Weights of a small GPT-style language model, trained from scratch on English Wikipedia.
Size: 13 layers, 6 heads of 128 (1 for keys and values), MLP 1536 GeGLU, vocabulary 9263, 71.1M parameters.
Architecture: RMSNorm before each block, rotary positions, biases on query, key and value, attention and MLP in parallel.
Training: a variant of Muon for these matrices, 980M tokens, 7698 steps.
Each number is 128 + 32 x the weight over its row's rms, rounded and kept within 0 to 255. Layers, rows and columns count from 0. Numbers have three digits each. The size before them is the row's rms in percent of the matrix's.

# layer 5 MLP down (transposed), 1536x768, rms 0.0659, rows 681-724, columns 336-383
100:110074100150166117114116198026167201199126116157154138175144118173136091151171088098163119195169102123109121121115134066162138121130033111140170
103:100140166114179040179166188153141133180137179121169159136163128109129129137114156135102072126105134113118116107101129186087049115138091125124147
101:061215062171139105151156119159133109108101133146148116131224138083153111151170106130165124119109111141158056096166149100092162172105146106117102
099:145116083086154131056186114146141185122104144100100184094157170091118123191164162133080164131144074094109148108136194161124083104085151175163112
098:142135091146135143128121125113175233164133041181118161067124084160152115094091113114141128149069081112133138098121144113143117138165103094170081
102:167116144075123162110140119102034165152181125070121169174115086080124116120128137098148090139125129170112122145143153160125051123162090147089241
104:106131072135133175153122170146074124119136144131174042102152148181120106166139102116143094167126101167147132114146153181116129125147164105129071
096:119147112157143105141099145170091137137122065151091111121125149142141181072126172136111102150144154234137104079095124084093094099146085128148161
101:109079147092207122146129092112103113121135157168176163162093188050166113111166116120095074105132133091109153120150156154146116141169122137109153
100:136120131150148143133206151119131106163042107156105194112119097156145124157091096105096177096108182158144139104163159137146142169140149091105090
101:145191110090095188094141101096159120084117123164083105155144073127175138116129022137144102101078158067152114119158120079160101140069100099110071
099:116098129106076098153106128107088080130136124134083144128165057173121156067133111119089151117129116220186119107090123097118110122126109114154100
096:178225092041165163115128130185148115155122082214116099153138152101141128148131126118170141116164155141124165070140064097070112134101125128067115
100:133101190090111078128168108113139131103099068080128159199135137175144093209161126117127134066139162189130166162158106144148112089155127082060131
098:084149176124132155172101128086149113185140116109139102109080121151196105123074106132144080175123223131148104141172137118125104132110116190110121
098:097124163120096132107109108168166116101174099165124153083159121106124145184141120069168149201151115099142093112072130148160106127154150116140119
105:164163084156102119078095188129120177130109092103142127110106116135112165138128086114148173111141158078120131176168096104110093079137161080083199
097:097136099127121097187104116093087168159110134132150101134126108115148110035149144058044125146154157140103152178098124112112076163150121135110125
093:188122122133051171105124129134162147145117126097153106189220134115082159074112082182146108092166149092152144170226117124123123138104116150139132
103:163152145148085102073113149167149179212119109162140184145107169087150142168079125039176161126128114119114165094113146147133116148123114095095169
098:127160115179106123167053107137104134117124086120146061056147147146109163139069161114167170120124196141139137114190144143105105163120074162112108
097:131125160148144109134186175104074188118152099124084108126100113120151174102115123136167158139171104135137115102128107113192169149112094122134133
100:146062121107100164091132102075111085062152150111147181119146154151145169142152093131161071123112090154155156138146143118114100165198089119145118
099:108148149132138119119165170151093102184114157184163161146060176055136088157153104120152180127118127116149182113089093189079123110136177123131132
101:116119139139133114172098088103151078110110144155072105080153164086134117143161104128125154109134122124119079188145119148159108131163170125097141
099:164055113150187125097094095030125121061109105157122123126173128122135054077171127199119126119116127135112117139076130115152119159175139149111053
100:133116106128141132159141098103139170167155074128110099126138097086154124150138174160113142121170173145098136068171087202123121139145151170098159
094:150176098051175075130120108174117096123146127135114100199109106090121151166085129093089178109076148112135205148131161127124161152143138099093154
099:084155107098105217084144127192155057148181160039089188131098171117077139145125092149115169089130126135179123138080084182087132154172166073142137
099:155212122104108096199126092174137158147121130162161126143110131136075163081132130153130105116182105093103145120079182071136088168106173165139142
099:167143154147097129107144091132167134141134118169069131123084112102092126158163181103096139186108130114170107083131126086118134163128174152142132
102:109095111069110095171180082054142144099152118115151132156095078181108152141135141126081085139169128122125155164150159137122152156113177104155136
100:150101156120084114118082162125098088144149091128117120129056108157152171141146120129162144099106139054137144122154159116127057148119112135111159
101:132075164117111129151132142099025145115117160143083132082152229095123150141127151125119151136084163218087124127120106183160115141178100121133135
103:121124148117148116105179130110133161126161127091159131115113166128134108176112108099123093130102059127136065147039215099099150171106113078152171
102:156126060085172078078113081172129139194134138074155166152135148101081169186107102169141113122143121088070095176113127112099096152123121128066118
096:158110089110147124082099116111109149158156079127119136130096126152086168173165168077120050101130107143105163135131099161124069163084108120103117
103:139098077171108102140102113144144112133148110172137104098099169103154092122108070174108131127165134097094106103152149068066072116117098150159111
104:146127128092155172131093144127136121095148158146115166147147118095104136128159163175169120048175116126070136173120101103197147130080096167109098
100:156063166121153101134115104158152139077134098140142135085116141138103072113090149144095110113111075135123104126146090092128142118136175190102124
101:112113170139090137102091144115082076131141141131127126093093152104115142103126085084102101153111121217150103132131139093083177042165147136099100
097:107135153158116155093160151032167093125181136092131139123063154133182090169178168148126101156136103099073192060188103136109161120128122219089135
100:051112094166144115102110138087148114145131146221154171145147105118078136190126121083089165149121079096088201130120146204134071162137123114197089
101:177098142073152069188106182096134186115184138102126108108207130076138056145151121150081088119126148100117131125102123095140107134143055086133060
# layer 5 MLP gate, 1536x768, rms 0.0635, rows 682-725, columns 336-383
100:122169157104189140126128178117107106165128141112178099158149144048156121090116132091131153139211122130098137166104125114134126153177130181131109
099:185169106146142116097126114178126125145068146091147109112127110101121093132169158133160143111143095086173155066128171090086103153087109134100081
100:172117101102140095126179166103149076150143146121109106162120152114123114070163133084118157152149148093138136136106132096135154153099169083128130
099:042130146127087155150128148078115072132164114149137179172093117144106100175150096084140085135099124128129168158136131100130093082154179136184055
099:144147170175113176172107133094152135126157138066166061158141119095171115132166102190114179096177177106105123126049144142151143072159080072192063
101:148132124131121115122138154135142069031133146167129157109198202126117147097167094091100152146167124096175166113149167128125153174096109092181112
101:113144104164135119122119139162135100152108107128099078096161043102083070114118151144116124060073122130125026082113093118124117152214179139174070
102:106169170114114070056107089127098162124076126127128137129144073129132114125121127130114126090158124097140098161149095086168111190128079104093086
097:152136101115127146122170175118119129130143115141143162144086100181130112157098153155146127169209110143126135186091191152092065141137150128128104
101:118139129150152096141118147176133178123124096137156176133151118208078118059161151180132109074102088207133189124084135113043121119154154118177084
100:130165147134081162158157138147143102175136118124163189131181126102087147164132213106160071085126157115149176084114171135150197100088141080157120
094:111115112111095126137143059167158095106128157073130157086162110104054091190128152079118163119114151140132093134153165114127128155171000164052157
100:091117152126113114176190125150124178116140147144126158097162183085043082151107181126127138132147150130121080105138139188143130172107140106110102
101:132171144107081066194143182170065134163138093130112147145079173131113132152113092150112107089109196148169139044134146115138148108187101162124136
097:180142174143105191065117138112076151124107100145103107095109114117146024133135102115139147153154115096108110129100135109112111083165120137123127
103:046147095140135122100121082148169068174112159098149131161153186082124093115111142095090127067164126171143166121104116172119078154108121146126127
095:135150129116077182152146146100115147162109122103140113164107090164155105104158111122141102107091116090107111142185137102163120077141105146213126
096:106104151066146079120167132109055092122123148126097119117121172129151126112112127164117125181090145175187077090116060097096140100140081136112107
101:126083140157136134174171130140160138150162122101147113157093151104097188113112163157113172100177110113175078159111081134177168148087135103114144
101:100094111074104102194108120117158104125116100116107145090140146103157147123136156198130069112083149138172177146067155131120167145156141104050169
098:119125125115099136102112108155120078129138096094111108161156131189062139110124172114125144121184126108111137141147126169117063132117090153182141
102:149122084178132086119181168152118058130125144088087107127128131109105057107075111136148120096093128092119135145138176123128086146163092099149130
100:182121133073100088112166085150139167109136068098137157124092172145128123141126169149073107127090144170116125126135134144109116071123161123154162
101:084138108126126066165150142109065105108128156171161101074094122169152090109128180112116171129101131082190169086079149125140119126105121120144066
100:111124133170119159133149066142122094150184067164136119069148143069134144135159141122131104140128189182130122110111149079165179091100165139153163
095:069101114097141140119156171205180096157133150108112142112169117139147105117134077149080074113148115126118141169134147149121142133108105134077126
097:161154133092162152111127125146129109161128177126184104156187121096145099175138155121094146142103111144108142153106112050142138088140117143128106
099:151156137079075192106164220090104108131134162147112089080216149143153174171152121156129111142191128139151103148113127189066151108082136159150144
099:156162123111122170146144130076169120121133072122151135149140150153133105176124142155107126132105156120107145125141161129132175134112192096064084
101:141133071120135121111124181126095111135144111182118202057141155138105159176041140173097125203080109116180119141158099186150099145158141150156131
100:107080084130147117152173069136093198168202132134133167155190101155119133115119106185124139124121101119101124163094111095122083167114108071121134
101:118126146148153114126172178107118171092100120109097093130090103078170086124159127185139111166106146173127141119157136057148105155059165141106179
097:105099122193154144157121131196127088147135087147146198129082147129144095141184100156077154061157130086168156114152121113160198083078105168174185
105:134132152175121190127132124109164116143110100118143166104151132116170152141088114071116060104130122158168081118142128170152068069139128123147091
098:128115131139171074157140054113132168082149161155173152143150130085211123113100080098169138184114186176122102077098058143083147122116161171111147
096:109154109139189129077134114133135134063134143139109097125073152116114118142135133165097125093147130119127066119107154099146112070107124154178179
099:129119127160080148145117141092112126081177145152070160139103088079060051101107124101131089133158189119097140159140133120167160142092140151079126
105:141156092143120095063146072088119133118114073166145169088125093141084100134130097133107152098083075126094074160152118135147100123160104073104156
099:070127106130135093081119091157130147099105101126081155080096172071172088121117153125169134093100160111159144131145170107136103061126119081102098
103:124106130158142125169131124114163086119122169091176052083159077069134161126099093193082122147094164111104163128082174106153087134103181179211191
101:132095144082180028116133174151171071116144092153094150156117099088175140168108135114134135135176137087157127142162033099106140155133149130144118
099:138121129175127114109134213127109143120120131209067163155173105133107110127112094145143107096108170068144097146147114094139118076106130107099103
100:120129172132148126161144162125217134123123157136174112083121124092113120096079138092163131163168158076083173137106146086098103139143184169180145
098:101146138132175150149138173132140141089133097150182128158136156137207138100119113099060136074081183174151164105144151186163139082139117136135170
# layer 5 MLP up, 1536x768, rms 0.0668, rows 682-725, columns 336-383
103:130070114173107102145121135168099107121095147129124145143135082114139092149078135175141076106160162192155125099169135150116148129125090208111114
101:142164155152120113161096151091153108159104086125118167173116063061120107080116099167140100174140132147154172135138092109111175114130154109142150
096:174116070052145157136130117149114121158136153097110140133104112157132151158132169198160177132197230143125136158168072139103122151116139096145175
099:096158163157119072126126140089222091177184101106123123114124149116119147144057139151144107116139082108071156116190147128108158155068146149120068
102:109114136145121138160148200106110084101126129172140115115154115142114125126156102131164134150155069088144095183108105119075156142082160130141095
103:115096152050125101069107162094103133105125055149137127169141141139117130203097138132121125155134143181087120118136130126127127141150149106118164
099:119136170167128143143156086154151116082074090084075136113111137101186128117142117106107135112180150099134084134144118118160085114150145124108064
102:111123073085115152151115063138144154090203159161169105184085128107091104110125127152139099077101120094147093099098116111083147149117132163161141
105:137099179101062141094100117180082150129128113122159095130162113179120118155165156110097149111091112116136118167089145137110141129060128086127133
101:084102142129200124133075144129134130081142111173147089142135166069120163071097069106123174158151095083121124129115155162121110120139113115105075
097:158088118142169101146127134124126141090091079171132062123075174078150132144095176098137184136137183137129152186123096134163095142122094110157130
095:129112120117114115096148198102147142109137142136143134118147081112165145097129122159121102101127084086142113074162159100191137137083150127080187
098:108110134115092080163088147113110159088141109146115136134124081103092158170162115118074221159137145169120201105121112190128119071126113128180106
095:086097134155158112171207182096094105157150154176075136174021161110150139149157132129140169147176098160171158196173104120084154087143120181108082
092:146063122105115144126119158158148177140127119101101091117111093083129075136150091165140093131073119174177101096122174125120106127121120125102100
106:145152108157148122165147099072100156161086190093120159137141128094145128116111155147121117091141124081087110173123130115061121156102143175173170
102:129056160156157120088111175114137053097077092197077133127125130151062076165150136115139141160134152093171101132125108142168109119128126095096091
096:070078132175141121164147113106105160189137125189088144127107116202082167124127135101155115098140133171151141147134158186102106133147169085142132
099:183095139118112160113140166146147133181176125111177098089218158151131139176089105151181156159144165162147098120071102118095180099110064143070158
100:102135146083079092089116165104128099109150079160162104177149176152086133161192104123105139171143067247088086104144130094098159126125168144055129
097:132131116039147168106116157067115140078104142157080117109092107109174157089082114146158194240136148175093143146103203105146099064133079090157151
101:121174124157106129159114120110116106081124179176147153208150058106101107157075157136190121135084076090136148179176120119107152114135129097131103
100:174083145075096058149121103157111118131112105137145128121102112110099152092088193146132125086164141124133134098116068117092145172129188093179122
105:132094092131132116160142127090150100132142110101124123159139153150122177092118148183165133110052120168095105126122080140157143176110155106149135
096:125094113131155138176147105126157121097160070160174120122179109118084168144168142132095124101118119128108137124129125133133126120106140188096194
099:137074159094142062127147096147083135200106184150092144137160132121145104171102119149138093159132146150155119136144154130141126126145052132096145
093:125177198182150131156132125095187149124115097132133101141187103152167113134177188081140098158096136110074143093105151096192112133165149122107123
100:106141149111098154128103095159183107122106131120154149135141149118125152111107157164111135117048131077150176191168127088114133139069121121121153
102:102120108076080080130135073144116175105081108131186146120141164075158165114134207154095097193163129101143065124141139122117138163107146134167133
096:121126102155082110159127097089138167184131122143100113093137106152149138199086110122161071185095060104208124091136146078122095148122118144194072
100:174167153142175153177119173127117099136114128119122144110202110136142131133131174121124140166126138135105152102173139110121102097181121150159188
097:105135169157172081090105118131117109148147163129054146111145177134118177126151094132101129139096110127137132169127131137100173096171202154107118
102:140120087096183134106184146142062173110155160141094169120095138195162109129109080130131095097126076148104158095153168097073147155143196119083048
107:115145152125102164097087163105141106098130106141116149188127144153172151177139172107132135115105106130096068115118144120135136110102125107164124
103:168101095150142093069137121125131112085117100135115122107163110165123084113120151151125089054113073109114067190115115137118159115163089113122070
093:186065145107118145088128158158112139107075128071144115103097142186112147156197082096140127081137175111121134135139169143106111112172120133096134
103:190076111163113087140125188116117158135128107152129098074070124096154164118091105145100155167151139139073206123159101096122101133109158128048125
106:103195175091144101140126080197110133124102150133171087119167101072147133140168148139188128112161133158166171049093116120116114157095151110182083
098:133162149113117122108102111151176086139142160136108133112100124184122115171138119086168130167116099113085197145144111128152169157109167131151047
102:189135154156155123114106102105084121161070092145085110129119116106135110105163150108128134153147108140126114140132173127118120137141079065127143
099:147128115130121126077140133133128144111063174162189107116113104101080100169114145116142110114160095114093115126109151116154082111136105121080112
097:148127021119075075135101141189174143145102136129161069080157181174105165168142164162143149129153064174154138083144130129147146179132122102136137
100:094131119135102132116142146130183165169183139133225077138101107075172084155108172071151134132102161097131065100094156142131121067100135179158138
099:112118143032131155082105192113119165153093069104153071126106127123118129205118122093167125106119111135143210193183164149109129141071142143186167